From a checkpoint of a small transformer trained on Wikipedia: 8 layers, RMSNorm before each block.
Each number is 128 + 32 x the weight over its row's rms, rounded and kept within 0 to 255. Layers, rows and columns count from 0. The size above them is the row's rms in percent of the matrix's.

# layer 4 attention query, 192x128, rms 0.0858, rows 0-53, columns 0-127
size [ 94  78  89 114 114 106  95  96  81  74  90 108 172  94  67  91  93  96  98  99  98  90  96 102  88  99  92  95  93 102  97  94 127 135 111  97 101  99  97  93 110 122  96  91  79 107 188  95 110  90  95  84  87  86]
[[140 133 140 105 102 120  66 162 129 175 179 163  72 116 136 116 128 138  61 166 118 108 155 114 150 101 168 117 160 160 166 125 149  90 182 130  88 169 109 159 116 114  86 137 123 176 114 131 111 108 160 148 105 170  81  80 180  55 125  77 162  97 137  68 113 177 145 119 114  89  80 177  76 173 146 124  76 157 159 172  63 178 145 177 134 120  85 137 119 119 172 140 118 124  80 174  76 136  74  83 123 131  79 110 126 114 136 148 113 104 144 126 126 136 116 175 148 128  94 118 148  96 128  97 125 114  81  89]
 [160 179 113  96 144 186 173 102 176 143  90 137 127 164 141 191 114 117 150 158 126  89 115  94  42 109 104 123 116  77 154 124  86 134 144 126 107  55 161 124 173 112 132 107 152 135 139 149 141 116 152 130 190  57 135 174  70 191 147 106 107 141 129 178 145 100 148 142 169 132 202 100 120 122 104 152 164  93 160 111 132  86  97 130 154 129 127  86 141 104 132 158 126 151 174  66 156 113 148  91 134 138 183 136 139 116 146 109 180 201 107 139 117 118 131 142  97 168 111 141 122 126 109 156  73  50 134 156]
 [169 117 154 115 116  97 125 105 166 189 119  89 124 160 171 135  84 173  84 150 149 105 116 121 124 147 142 179 164 183 176 133 170 145 162  98 121 147 131 120  99 178  88 156 149  97 144 147 148  87 195  89 135 150  98  63 140 100 180 110 143 161 158 183 133 123 117 133  89 149  71 143 151  57 157  98  83 199 170 126 129 150  92 189 106 110 147 194  94 176 145 103 173 113 124 162 180 147  46 102 142 140 140  96 120 145 120 148 101 115 144 119  75 112 130 149 121 117  98  97 110 117 125  99 115 121  85 102]
 [147 136  97 103  99 150 125  87 159 174 100 112  89 133 105 150  97 156  99 118  97  93 163 166 114  75 113  64 147 160 190 147 135  84 157 159  38 127  94 132 110 134 137 178  98 101 117 117 122 148 138 116 105 134  38 123 184 143 118  86 112  92 128  88  90 100 128 152 114  96 118 164  89 166 115  84 150 139 122 221  87 159 143 166  76  82  88 118 117 126 133 100  87 118 149 124 110  97 103  89 106 150 157 128 122  85 125 145 180 174  69 104 138 107 117 166 119 174 126 113  97  94 125 149  64 119  95 160]
 [157 140 161 152 165 142 109 146 147  81 142 126 120 121 127 146 124 172  59 176 187 135 105 170 140  72  59  51  98  93 134 116 126 123  97 128  62 156  95 124  97 114 150 128 145 125 108  96 160  97 113 113  59 105 125 102 142 155  94 124 148 178 111 132 120  77 114 158 103 144  75 125 108 168 125 106 149 154 108 150  93 135 183 164  82  62 111  65  51 130 137 104 135 131 149 114 125  99 136 124  92 102  41 120  79 131 131 126 139  48 139 114 144 141  95 167 139 170 137 121 113 124 131 199  92 139 107 126]
 [ 87  96 135 144 172  88 163 120 123  79  95  94  96 114  92 145  94 135 133  87 111 172  96 138 146 130 148 132  88  94  63 157 184 110 135  76 141 181  81 120 145 172 131 138  67 142 123 168 155 139  64 119  90 150 138 126 108 138 127 200  94 170 139 115 132 141 106 149  95 163 123 106 148  21 152 146 167  99  84  68 178  87 140 108 104 164 113 100  82 190 123  81 117 135 126  95 146 153 146 176 108  96 150 145 123 119 157 177 140 109 135 129 131 162 164 147 140 171 166 186 102 113 138 148 131 178 161 129]
 [120  63 132 114 149 118  92 138 127 167  94 120 128  81 152 134 120 109  81  86 125 181 112 134 149  69 165 153 131 156  95 146 174 129 125  68 110 145  57  93 147 185 113 115  59 103 135 149 138 123  65 116 140 183 135 152 110  99 174 116  95 152 180 124 143 165 122 128 122 145 128 162 121  80 143 148 179 135 130 134 110 143 115 125 112 119 140  86 123 114 146  90  57 111 144 108  87 176 116 129 107 129 139 103 159  52 100 164 102 182 102 100 139 150 171  75 142 153  86 181  67 109 134  92 162 204 184 151]
 [112 123 164 123 148 117 166 105  74 111 132 143 148  97 136 115 105  95 170 178 177 186  65  93 118 121 149 201 122 154  74 135 101 208  78 127 201 155 146 158 172 151  93 138 136 131 190 155 111  88  97 149 153 129 145 158 115 150  93 166 166 170  92 135 141 171 134  92 119 197 150  94 153 113  81 117 119 145 131  98 160 125 128 129  86 166 170 193 148 149 130 108 184 125 120 141 121 138  84  98 181 109 128 148 137 141 130 102 118 168 140 146  96 122 159  99 144 100  91 168  97 135 111  73 168 113 125  55]
 [117  73  95 145  80  88  97 130 161  98 159 107 194  71 139 132 138 109  82 100 115 101 164 202 144  58 175 123 127 113 118 162 154  97 142 108  84 180  89  95 104 140  74 103 113 146  72 119 160 121 121 109  75 135  80 151 114  96 127 123 122 156 129 128  88 108 103 195 123 147 122 102  90 131 156  54 182 128 100 121  87 118 128 124 105 120  86 111 108 165 164 149  81 122  82  76 103  84 146 156 133  85 152 135 121 111 158 170 129 164  75 146 189 154 125 141 155 131 145 167 105 117 108 102  62 152  87 144]
 [153 165  98 137 183 102 122 109 130 163 164 137 101 139 139 119 198 107 177 161 118 129  83  57  98 176 132 155 140 118 157 128 130 160 110 170 123 150 125 118 145 142  99 134 105 137 107  68  64  77 180 133 137 164 116 125  89 110 125 109  51  87 201 151  59 126 149 101 132  91 110 152 188 110 147 138 112  71 156 147 111 101  81 178 128 139 157 172 103 112 172 159 152 170 110 119 145 153 105  90 187 190  94 119 107 118  98 117 135 120 133 177 125  52 118 100 108 110  85  98 135 149 135 149 116  73 114 150]
 [129 154 127 125 125 184 119 147  42 110 114 144 170 121 128 101 115 139 107 128 147 145 112 170 106 107  51  96 131 127 138  98 122 109 103 103  63 114 120 172  61 116  91 175 173 130 116 126 129 164 139 106 128 145 134  52  90 152 132 101 107 158  75 113 131 116 103 219 156 143 160 144 105 188 131  81  78 140 132 180  73 160 125  72 106  95 124  99 108 140 172 152 127 134 154  81 135  83  95 101  78 123 131 116  91 143  66  72 135  91 153 115 178 146 124 160 127 136  88  70 185 146 158 144 133 118 107 125]
 [127 156 136 138 139  99 100 102 107 125 186 124 131 148 180 132 140 117 207 165 151 124 127  54  81 174 140 174 212 135 127 113 117 199 159 190 174 131 141 132 159 142 158 142 144 115 127 143 113  79 106 159  92 121 113  98 110 134  93 145 124 132 102 140  89 177 152  67 112 116 132  41 134  97  85  96 100 130 158  96 137 117 127 139 156 121 160 131 104 167 135 130 178  78  96 155 127 181  75 148 149 180 188 156 179 128 159 128 104 137  90 100  71 101 128  89 146  86 116 108 172 141 147 164 122 110 145  83]
 [141 171 184 133 129  95 124 136  89 104 175 149 157 151 173 141 100 152 116 135 172 186  90 110 127 185 134 172 149  94 104 107 117 154  61 106 175  76 141 150 142 110 122 116 155 115 204 162 106  76 165 166 138 102 163 106 101 168 110 170 145 150 107 152 184 149 198  94 176 199 167 115 168 130 126 127 108 112 149 107 151  94 145  63 128 147 158 151 167 158 124 125 141 173 152 144 159 153 125 124 168 152  96 144 177 130  91  96 115 127 181 165 111 101  98  93 108 102 129 131 146 171  66 117 169  93 175 110]
 [154 164 111 107 126 127 123  81  71 110  97 160 125 138 116 107 178  81 140 110 166 121 151 154  99 111 117  80 101 153 146 153 133 155  95 193 132 120 132 164 143 151 173  81 176 137 166 132 141 126 122 130 111 103 153 101 115 132  29  64 136 101 172 110 101 151 101 145 154  90  88 120 172 175 103 102 124  91 117 155 149 139 146 143 177  62 152 170 147 113 123 135 137 109 153 133 111  83   0 121 128 133 184 100  99 125 169  82 158 128 105  79  93 142  98 177 121 139 105 110 152 128 161 139 119  89  94 185]
 [187 144 147 101 142 124 116 109 112 148 156 117 144 128 148  82 125 153 125 154  99 224 138 122 123 121  84 132 160  82 108 106 148  98 185 134 190 157 138 152 150 142 152 120 154 155 152 152  73 126 177  99 119 157 110 141 169  90 174 117 160 149 143 136 132 129 175  82  63 122 105 124  91 109  64 156 177  92 119 104 198  99 177 165 110 127 100 187 119 142 100 181 106 136 154 124  76 119  84 183 149 124  70 127 155 160 153 129 132  87 133 155 124  89 113 116 125 108 138  88  87 115  89  88 114 175 202  82]
 [129 135 110 159 143 138  97 118 105  38 119 145  72 136  58 156  63  73 137  88 171 115 131 128 129 204  96 153 122 105  81 100 160  71 115 133 158 123 105 186 122 148 111 104 171 159 129  61 161 107 138 152 124 138  68 115  95 115 158  79 134 134 144  90 144 142 129 142 175 109 164 141 139 131 139 160 147 152 137 164 130 193 156 121  86 159 133 163 154 117 149 139 165 170 153 103 114 104 134  51  88 151 133 153 113 208 139 133 144 175 141 154 141 130 109 110  92 139 138  58  87 163 109 116 140 138 152 192]
 [141 139 144 164 101 108 192  99 151 121 152 139 132 193 117 102 142 110 153 115  96 115 150  84 124 128  84 120 119 134  93 145 120 188 189 131 157 149  75  70 127 121 143 136 136 110 112 117 137 145  75 138 125  95 160 112 172 129  97 135 166  89  89 149 122 175 175 113 144 157 189 111 139  83 112 150  94 118 106  90 182 123 171 154  79 140  92  53  91 119 124 122 116 123 123 126 118 139 178 177 185 124 106 186 111 127 191 105 144 143 137 110  35 135 125 167 187 107 194 161  64 125 189 144 131 114 131 152]
 [133 113 156 184 189  98 183  89 104 101 164  96  66 142 112 142 130 166 127 186  63  55 103 179 131 108 118 130  98 114 122 144  97 172 156 109 134 139 124 161 134 151 160 119 128 168 152 147 128 129 186 113 142 129 132 138 140 117 129 109 119  97  85 123 123  74  96 153 115 143 141  87  92  86  97 172  96 130 169  85 141  97  38 113 164 156 129 143 141 192 156  97 117 143 107 143 158 168 144 109  94 156  55 127  76 128 134 131 200  47 135 106 134 122 190 122 126 127 129 108 127 130 114 188 142 101 126  79]
 [154 116 116 131 134 133  55 108 137 160 163 150 146 115 109 156 170 170 184 146 116 106 161 106 122  93 136 147  94 154 141 129 111 197 126 158  94 142 112 134 153 102 108 145 104 124 111  87  93 152 128 139  75 171  82 129  88  99 115 101  61 160 134 177 124  72 214 107 104  79 173  58 115 117  91 118 151 109 121 118  96 171 130 144 209 139 125 177  97 177 112  95 185  90 103  84 106 157  94 113 119 177 123 127  88 124 112 139 137  99 159  83 136 114 105 100 129 100 172 196 136 133 159 166 157 148 132  72]
 [111 117 103 145 127 104 171 159 112 164 127 101 101 114  26  69 154 170 153 112 111 113 154 102 151 139 178 171 101 131  76 129 126  84  81  45 127 167 133  84 123 104 135 159  93 195 119 149 153 124 189 113 177 173 102 175 120 129 109 154  99 158 137  91  91  90 131 104  73 125 150 137 165  73 112 155 164 123 149  91 178 133 118 112 170 108 134 153 175 140 133 150 118 189 110 128 134 120 190 167 128 161 145 123  90 133 136 192 186 143 153 165  99 145 165 157 161 120 141 150  99 120 152 174 114 109 158 160]
 [143 141 123 123 177 120 132 144 110 176 102 118 126 137 123 132  67 184  28 150 125 171 100 145 122 160  87 141 176 131 117 136 135 149 131 178 134  95 117 141 189 168 119 114 122 151 183 110 163 209 121 135 117 116 137  94  53 120  90 114 157 115  88 101 125 115 155 152 122 158 128 123 160 148 120 186 135 157  86  96  92 141 175 141 145 108 157 179  59 166 159 148 171 110 136  80  99 174 144 132  81 125  81 104  93 179 145 119 158  83 159 159 125 120 143 108 112 171 188  84 103 168 105 143 173 142 161 168]
 [101 150 145 183  78 173 115 122 126  89 139 103 175 143  90  68 172 153 152 122 133 102  64 100 165 164  92  79 118 136 106 116 125 159  98 107 130 152 129  78  79 155 173 155 128  94 147 118 174 165  99  87 114 125 208 145 144 150  87 203 119 129 125 167 103 146  72 113 108 146  81 122 161 127  61 116  84 172 144  93 136 128 200  90  96 156  98 125  63 122 109 135 112 117  76 146 126 133 156 171 151 147 142 137 114 102 120  92 166 121 151  99  54 142 158 146 183 163 121 160 111 135 167 112 137 143  89 121]
 [ 82  97 123 108 137 142 151 142 121 147 102 152 121  91  80 143 158  66 148 105 115 162 141 216 126 116 225 192 146 126 125  97 159 107 122 120 143 149 120  93 123 161 154 156 136 154 105 143 136 137 185 134 151 167  65 158  68 169 161  64  95 172 115 118 138  84  69  71 173 147  97 166 122  89 145  82 137 157 113 156 134 119 110  77 145 109  92 148 160 146 126 148 127 165 129  76 126 136 142 122  79  63 109  94 141 102 136 170 144 115 176 112 139  99 121 143 122 147 160 166  55 135  73 119 110 127 149  91]
 [ 88 114 129 164 151  84 141 112 117  63 147  44 132 154 105 138 104 130 154 105 122 100 152 124 101 134 142 168  72 121  89 123 168  96 161 135 119 133 110 117  28 146 131  92 105 114 166 156 172 115 189 127 123 110  71  85 111 176 150 140  95  78 109 116  86  86  78 177 152 118 113 147  92  84  53  74 164 120 133 106 126 166 174 162 160 129 129  99 125  91 142 123 137 162 103  88 157 108 172 171  98 164  96  96 123 101 116 143 107  81  98  74 184 182 112 124 141 133  95 105 117 157 139 141 105 130 116 174]
 [143 125 103 126 165 122 162  69 128 173 122 111 145  93 127 132  82  96 179 114  89  87 118  74 123 142 116 112 167 170 164 133 169 173 126 137 140 137  73  85  85 149 169 131 131 165 143 143 211 130 132 131  95 103 136 113 121 106 102 151  86 160 117 163 111 127 126  25 118 156 149  46 169 129 131 137 145 132  85 145 147 113 126  89 169 144 143 114 125 146 157 129  83 153  78 128 115 169 101 162 126 126 113 140 127 178 137 187 210 165 146 180  72 123 103  94 157 111 138 113 103  85  96 107  87 119 183  75]
 [129  71 116 126 154 122 131 164 136 162 126 112 102 124 120 111  95 155 192 129  53  71 145 116  68 116 120 213 131 149 132 160 138 164 131  87  84 128 100 155 146 149 158 141 150 128 154  97 108 213 109 159 121 144 134 156 106 185 106 175 137 153 108 125 174 124 130 123 132 136 132  66 116 144 147 140 111 153 109 117 125 124 167 113 137 142 155  91 156  94 115 143 151 163  94 117 136 137 120 150 135  90 241  48  35 135 106 119 114 154  63  71 118 170 147 126 155 146 124  68 119 136 139 141 108 139  78 124]
 [154 143 125 148 107 158  79 116 149 150 168 146 146 147 128 138 109  95  55  87  95 135 118 107 113 102 121 130 206 196 120 132 118 171 120 105 120 116 155 120  73  80 120 135 128 164  88 146 176 161 105 198 105 118 132 148  90 133 179 109 163 106  70 181  93 105 117 169 141 123  83 159 107 138 101  36 158 134 149  69 166 125  97 148 131 103 132  99 130 111 136  99 150 110  74 184 204 156 135 139  84  77 163 103 162 111 149 147 109 141 153 126 107 115  77 173 177  91 143 135 129 133 182 111 168 122  92 131]
 [142 147 108 184 182 112 146  63 159 122 126 115 134 147 175 122 142 109 115 174 159 146 172 171 121 156 112 104 146 161 159 137 138 165 117 130  77 176  89 108  71 156 161 111 132 169 160  86  81 146 185 215 110 137 119 105 128 151  99  55  96 166 158 152  73 121 106 152 110 171 134 142  86  95 154  86 136 105 109 141 166 111  33 100  90 117 126 138 137 139 159 149 177 163 107 136 169 127 110 159  93 170 144 134 168  92 135  51 122  70 123  90 113  99 112 130 140 132  99 136 118 159 138 145 126 102  82 164]
 [114 136 165 103 146 110 134  93 115 100 147  80 112 112 163 146  85 121 158 123 100 151  83 197 103 161 142 116 130  93 142 169  93  92 138  98 136 131 119 108 115  72 136  90 126 160 159 191 140  90 136  60 146  70 135 103 145  84 150 164 145 117 124 110 166 106  93 117 134 151 152 121 143 187 176 144  84 112 128 168 187  50  73 123 196 118 135 180 159 127  99  69  92 191 156 139  87 102 117 116  85 112 168 127 169 177 157 142 178 131 108 129 150 136 181  97 101 146 111 111  89 109  76 111  89 116  86 121]
 [112 124 143 135 145 144 125 189 127 138 128 110 153  53 121 150 132  60 184 138  92 162 104 136 204 107 132 122 149 128 148 177 106 113  99 159  95 144  95 113 153 188 102 104 159 131 127 123 178  84  93 133 150 139 154  98 153 114 134 102 153 101 144  76 135 187 198 124  51 129 104 170 123 123 136  78 135 113 150 127 135 174 157 152 131 152  70  89  95  82 132 103 152 164 147 105 109 117 139 109 175 198 100 172 100 125 134 135 120 131 152 145  99 141 133 135  62  90 168 222 127 133 156 110 130 156 152  59]
 [174 125  91 189 125 148 116 119 180 150 132  91 144 153 186 148 165 133 129 160 120 170 139  58 123 137 143 145 106 147 141 123 130 128 174 142 134 159 103 125 124  62 118  70 111 123 117 109 177 137  98 119 106 167 138 132 122 124 117 168 152 107 152 143  15  66 117  94 160 116 112 125  88 138 158 162 123 127  86 148  82 115 139 154  88 141 157  65 102 168 104 127 147  66 119 107 160 110 146 156 154  96 109 143 103 176 106  91  86 156  78  74 149 131 144 116 193  92 125 179 155 154 150 200  55 116 131 124]
 [109 136 127  95 130 109 185 109 114 176 147 142 112 116 120 137 111 107  77 155  93 189 111 165 106 135 130 146 119 105  96 143 131 117  91  83 147 128 126 152 131  88 104 157 112 137 150  80 179 130 146 141 136 113 105 133  76 213 148  67 168 209 161  83 145 186 145 158 109 133 223 107 123 128 190 132 136 149  63 132 158 157 124 194 150  91 132 138 132  95 161 133 117 199 118  90 180 125 149 123  94  85  92 123  87 184 150 173 132 131 166  89 139 139 150 108 129 132 174 114 163 111 134  93  75 131 135 169]
 [ 99 199 115 138 117  83  98 108 165 109  71 117 122 136  78 137 145 120 159 192 128 110 183 164 160 127 163  76 148 163 116 210 118 130 173 156 114 163 168 164 134 142 110 191  82 128 119  68 163 137 119 133  81  95 103 130 169 142  77 107  82 166 146 106  76 104 108 177  97 100 137 128 129 119 133 108 130 124 140 158  83 161 170 197  91  98 108 132 107 153  69  85 130 100 130 136 125 100 103  74  90 154 143 114 151 107 147 156 180 115  87 120 140 135 176 183 156 140 139 153  87  81 121 152  79 149 112 109]
 [137  99 160  99 147 155 153 143 110 125 142 140 137 127 133  90 129 112 118 102 115 174  97  84 125 137 134 199  94  80  87  75 141 142  98  65 153 127 120 105 135 116 131  70 185 139 149 174 106 111 137 136 192 147 187 153  68 103 121 158 183 124 125 147 190 143 174  79 143 173 131 100 170 107 129 176 119 124 129  66 179  91 133  50 157 139 191 138 141 135 122 172 156 177 128 147 129 141 134 189 155 152 112 134 131 158 114  93  79 114 187 176  88 141 111  95  79 107 118 141 161 153 118 114 180 138 162  93]
 [ 94 202 155 138 162 125 121 156 149 134 102 105 122 162 110 159 174 182 173 196 161 170 115 117 168 106 109 123 117 138 132 114 102  86  73 182 119 116 195 127 177 118  91 160 129 155 168 125 142  84 138 147  93 102 144 123 158 136  40 154 134 126 110 101 130 113 177 142 105 163  93 107 177 151 102 113 114 112 132  91 122 141 203 150 135 157 115 137 167  92  96 125 185 111 121 170 106 161 147  64 172 179  85 148 109 135 130 134 158  76  96 109 193 123 133 170 137  97 101 101 165  84 111  82 106 154 149  89]
 [162 150 153 102 135 186 155 173 132 123 123 162 133 147 146 175 137 102 117 136 129 117 125 120  75 153  99 204  98  55 114  83  81  99  86 130 131  79 130  94 194 102 138 107 192 113 151 142  72 111 209  98 173 145 134 158  93 124 128 105 115 131 112 198 145 115 162 153 176 163 172  85 154 146 144 151  80 133 143 108 106  75  92 105 145 136 160 123 158 117 179 122 158 177 168 137 135 111 116 134 148 145  70 105 121 171  96 106 125 121 172 215 153  92 122 139  93 125 106  93 135 149 116 115 107  75 160 146]
 [ 85 153 156 100 125 156 132 106 162 145 159 140 145 130 158 119 178  80 158 129 118 113 125 128 140 125 106 157 108  91  94 119 102 138  78  88 154  73 151 138 156  93 126 112 214 122 158 171 149 103  71  99 179 111  76 157 148 167 138 111 134 136 140  78 165 123 126 127 116 135 192  85 129 169  89 124 174 130 102  90 172 109 121 142  67 153  91 116 135  20 142  92  92 139 186  98 129 141 117  87 102 104  89 166  85 113 173 134 151  92 110  90 169 123 184 184 110 118 190 165  98 122 118  86 118 122 105 124]
 [140 101 109 142 151 164  99 164 120 145 146 115  52  89 124 117 113 150 128 101 127 103 121 214 143 108 184 136  86 141 123 113 125 150 158 120 139 117 105 102 128 118 151 126  68  84  76 131 146 145  73 141 188 177  75 131 135 121 213  65 110 127 171 101 151 121 139 135  97  76 123 134  85 119 162 147 186 128  64 134 135 154 141 184 136 131  98 101  76 139 179 115 121 161 178  89 167 152 143 135 139 125 177 139 106  78 138 189 128 148  82 148 119  88 211 120  94 159 167 125  90 121 160 147 138 121 111 162]
 [160 150  81 182  83 149 149 135 139 103  94 139 109 132 133 172  95 131 123 171  80  87 183 176 148  64 117  73 160 141 211 144  79 104 168 131  82 110  87 135 120 134 145 116 121  80 119 121 128 145 146  59 159 108 148 124 194 114 124  82 128 110 128 105 105 131 140 160 111  73  92 132 140 164 168 125 140 171 139 146  90 146 138 128  60 105  72  73 122 122 175 144 104 131  80 122 136  91 114 100 152 107 105 132  94 128 139 148 166 143 120 126 157 158  96 167 143 170  96 113 168  74 161 170  71 117  53 151]
 [128  90 100 182  86  95 113 124 146 126  89 154 142 146 120 106 149 145  94 102  82 134 141 158 138  95 131 108 109 167 162 218 172 128 174 120  58 158 165 116 105 117 118 123  88 111 163 158 143 177  41 147  94 109 166 106 188 124 104 137 135 158 153  84 124 144  60 172 113 106 143 133 102 120 118 142 172 129 111 131 142 148 125 125 107 128  74 111 124 133 128 104  75  80  87 170 117  83 149  90  89  63 158 109  96 136 116 129 128 104 131  89  88 136 118 177 174 175 119 157 103  73 169 119 141 200  72 105]
 [144 117  66  79 138 119  83 109 180 148 133 140  85 117 104 133 139 125 128 111 102  78 150 124 115 123 165 103 131 213 201 156 121 115 202 168  79 145 143 166 128 125 108 165  90 130 145 155 135 184 112 102  99  80 114 120 150  98 137  81  54  63 191  53 125 121 146 157  95  71  82 105 105 179  85 128 114 119 123 147 101 167 149 154 159  98 118 121 105 135  98  98  97 113 137 114 100  66 120  92 122 134 159 134 119 111 160 115 147 143  82 121 148 157 114 151 128 174 119  77 178 113 171 126 108 160  93 169]
 [116 167 200 166 172 107 186 110 116  93 167 106 173 171 172 149 162  83 162 111 146 152  94 112 113 189 137 167  95  97 107 101 149 145 115 117 178  80 128 153 170 135 105 121 148 117 184 147  65  61 153 154 153  92 132 110 138 148 113 141  89 138 115 126 163 116 138 141 126 170 152  92 174 144  87 140 125  85 154  68 180  76 104 117 116 149 166 182 153 109 127 127 158 167 197 118 129 142 104 124 166 142 116 170 152 136 110  68  84  94 128 128 150  94 127 143 110  63 123 134 129 144  81 102 152  89 192  99]
 [147 126  90 107 125 149 170 106 105 169  89 118 173  93 109 104 186 103 191  87 158 106 171 132 141 134 118 149 139 192 129 181 109  88 128 208 130 128 159 182 163 171 115 127 133 146 136  89  77 105 162 119 143 110 136 147 176 196  75 110 149  77 208  93 102 141 124 135 142  98  99 155  95 153 149 119  90 112 159 158 134 144 158 113  62 127 137 174 158 126 129 153 160 191 115 160 149 143  84  64 126 178 161 118  84 117 113  73 149 118 102 118 113 105 121 130 117  75  99  67 126 109 177 111 118 117 107 122]
 [ 81  88 180  78 152 141 101 116 147 135 179 142 140 140 191 111 175 144 170 101  96 121 131  89 109 123 109 147 124  90 152 147 188 179  82 114 108  85 143 140 154 129 102 150 116 112 136 143  57  95  50 159 119  61 148 173 151 107 138 155 135 156  97 124 144 112 116 132 123 187 168 122 171  87 110 124 156 107 140 157 104 129 103 133 109 153 190  94 127 121 126  76 135 129 124 119 104 148 120 112 164  78 143 151 184  90 141 112 113 177 122 101  89 123 152  64 160 119 130 231 139 141 132  96 139 154 153  44]
 [135  85  95 146  93 106 149  78 119 144 117 103  93 107 112 125 153 118 116 144  95  73 153  93 153  87 194 150  83 121 123 122 113  90 147  97 127 109  98 101  76 101 110 151 103 106  98 125 145 178  64 115 175 131 135 168 102 106 151 175 130 106 145 111  53  85  84 109 138 123 124 128 104 137 161  96 152 166 130  65  74  93 151 122 151 133  80  34 123 103 118  97  94 168  88  89 136  81 173 122 130  90 180 125  89 123 177 165 170 136 111 102 162 143 141 153 145 164 118 180 114 124 202 121 123 159  79 168]
 [168 115 169 102 119 107 145 124 153 180  82  76 100 158 140 132  84 172  98  99 129 147 157 170 125 128 118  90 113 108 161 140 183 176 170 139 167 143 136 119 160 138  95 135  82 100 148 112 152  84 147 103 100  99  93 148 119  93 149 136 169 166  87 114 102  99 123 179 122 156  65 163 107  77 161 121 221 121 130 131 143 159 153 209  86 133  81 170  92 138 119 114 106 117  81  64  85  86 148 149  98  93 117 102  89 162 125 187 184 113 131 151 115 123 167 143 144 164 168 162  97 107  98 146 109 177 150 112]
 [107 120  71 118 113 169 139 107 144 135  88 125  64 107  89  89 140  91 126 116  84  79 163 127 146 103 114  42 138 182 162 140 112 119 168 160  85 163  98 111  99 148  96 160  83 140  69 107 127 174 105 102 100 123 115 115 159 107 113  86 140 120 143 134 102 134  90 176 101  36 100 138 117 164 142  90 126 159 112 149  98 204 128 173 112  75  78  83 106  72 145 136 109 106  91 119  75  83 150 100 102 123 138 104 111 115 160 174 152  98 109 119 179 122 133 134 166 167  98 142  99  85 160 109 100 160  80 145]
 [117  75 119  45 119 154 117 101 102 139 106 132 149 133  86 103  91 107 108  58 116 126 118 110  76 156  99  89  75 112 121 151 133  85  87  92 150 154 201 110 114 154 170  90 119 160 103 168 115 174  47  59  80 159 182  99 114 103 106 154 138 129 130  46 128 159 147 117 118  65 103 169 167 131 142 103 136 144 170 140 103 107 175 107 165 128 157 147 152 106 159 196 141  71  96 107  91 111 150 151 115  86 151 150 125 163 150 157 119 148 151 128 156 189  96  92 118 115  89 146 135 147 142 110 125 129 140 109]
 [ 67 122 148  74 141 114 146 173 105 147  60 144 150  85  92 134 173 128 132 155 131 141  83  96 155 102 158 194 127  96  74 115 147  78 113  51 112 157 136 110 167 119 147 167 142 112 180 184 164 138 140  88 152 133 163 152 106 128  91 134  99 176  66  88 124 153 138 117 144 107  97 149 165 117 165 141 114 159 172 104 103 131 134 133 125 118 171 127 217 165  93 156 181 133 149 118 147 145 119 126 130 119 167 101  99 135 105 180 121 147  99 121  70 152 129 129 105  86 138 146 131 135 110 156 134  78 195  37]
 [129 142 147 128 127 161 144 144 170 135 119 104 166 123 176 174 148 138 107 156 129 110 131 117  90  68 127 128 111  98 107 119 217 111 110  77 161  94  91 128 116 111 203 116  77  52 170 117 154 110 134 149 106 126 161 193 135 149  78 186 101 188 135 163 119 129 110  66 141 203 121  89 138 101 129 131 161 119 101 162 136  78 111  97  88 127 125  73 133 162  77  88 129 134 116 106 109 165 161 117 121  78 125 139  82  87 107 152 102 102  95 100 113 121 129  85  83 137 166 173 128  66  84 130 112 110 148  73]
 [121 190 173 194 149 118 172 176 100 111 121 195 130  84  97 146 132 158 106 135 132  93 166 119 153 128 162 191 162  91 115 106 161  68 158 162 135 135 154 140 151  90 118 161 146 117 151 129 113 126 156 154 140  80 125 135 111 111 147  34 118 104 122 124 104  84 109 145 122 156 109 191 146 138 179 125  54 147 131 163  81 179 136  95 104 180 153 108 149 132 124 128 134 123 153 207 174  92 167 121  96 166  99 100 190  53 119 163 114 159  70 117 158 116 105 168 121 130 132  88 116 133 106 111 136 101 125 117]
 [134 165  91 100 133 138 116 172 161 168  67 116  86  88  83 107 108 147  79 138 118 140 107 153 134 131 110 180 144  92 169 128  85 141 188 156  90 151 134 163 172 133  83 173  61 108 132 162 112 184 120 117 141 123  91 121 113 149 148  83 148  91  63 169 137 124 131 159 132  99 102 190  95 142 175 155  94 115 115 115  80 198 157 147 118 161 146 111 171 124 138 133 113  40 145 179 125  98 134 101 125 184 127  55 131 145 148 159 125 133 110 116 157 106  78 157 153 136 113 133 190 173 155 174 100 156 151 134]
 [139 163  89 146 114 121 123 139 129 151  84 116 139 141 139 136  82  84 128 155 108 137 103 137 109 115  85 126 126 133  72 109  76 156  95 128  72 107 128 141 107  68 151 103 186 165 120 148 141 187 146 100 116 112 193  84 111 129 112 181 140 153  97 130 103 127 104 158 151 161  47 117 110 156 171 133  67 127 103 152 139 170 157  88 140 120 143  59 135 135 143 152 187 117 134 104  91  46  64 105 137 138  98 119 135 207 143 125 167 133 155 115 140 126 158 149 118 128 101  90 173 134 136 229 109 173 131  70]
 [ 99 138 117 124 178  73 161  80 111  93 129 175 105 154  82 103 129 135  91 120  83  97 148  75 124 111 170  76 118 110 129 134 131 127 171 133 153 188 137 159  75 161  77 118  78 152  97 135 189 150 108 182 151 151 102 117 101 133 147 101 113 112 155 152  89 142 118 138 101  92 139 112 187  81 155 120 114 132 158 140 113 148 157 118 144 157  65 146  36 108 125 139  81 161  59 142 133 106 171 116  65 170 160 154 132  97 159 158 110  80 127 120 124 129 179 129 176 153 175 111 118  93 195  89 145 159 126 166]]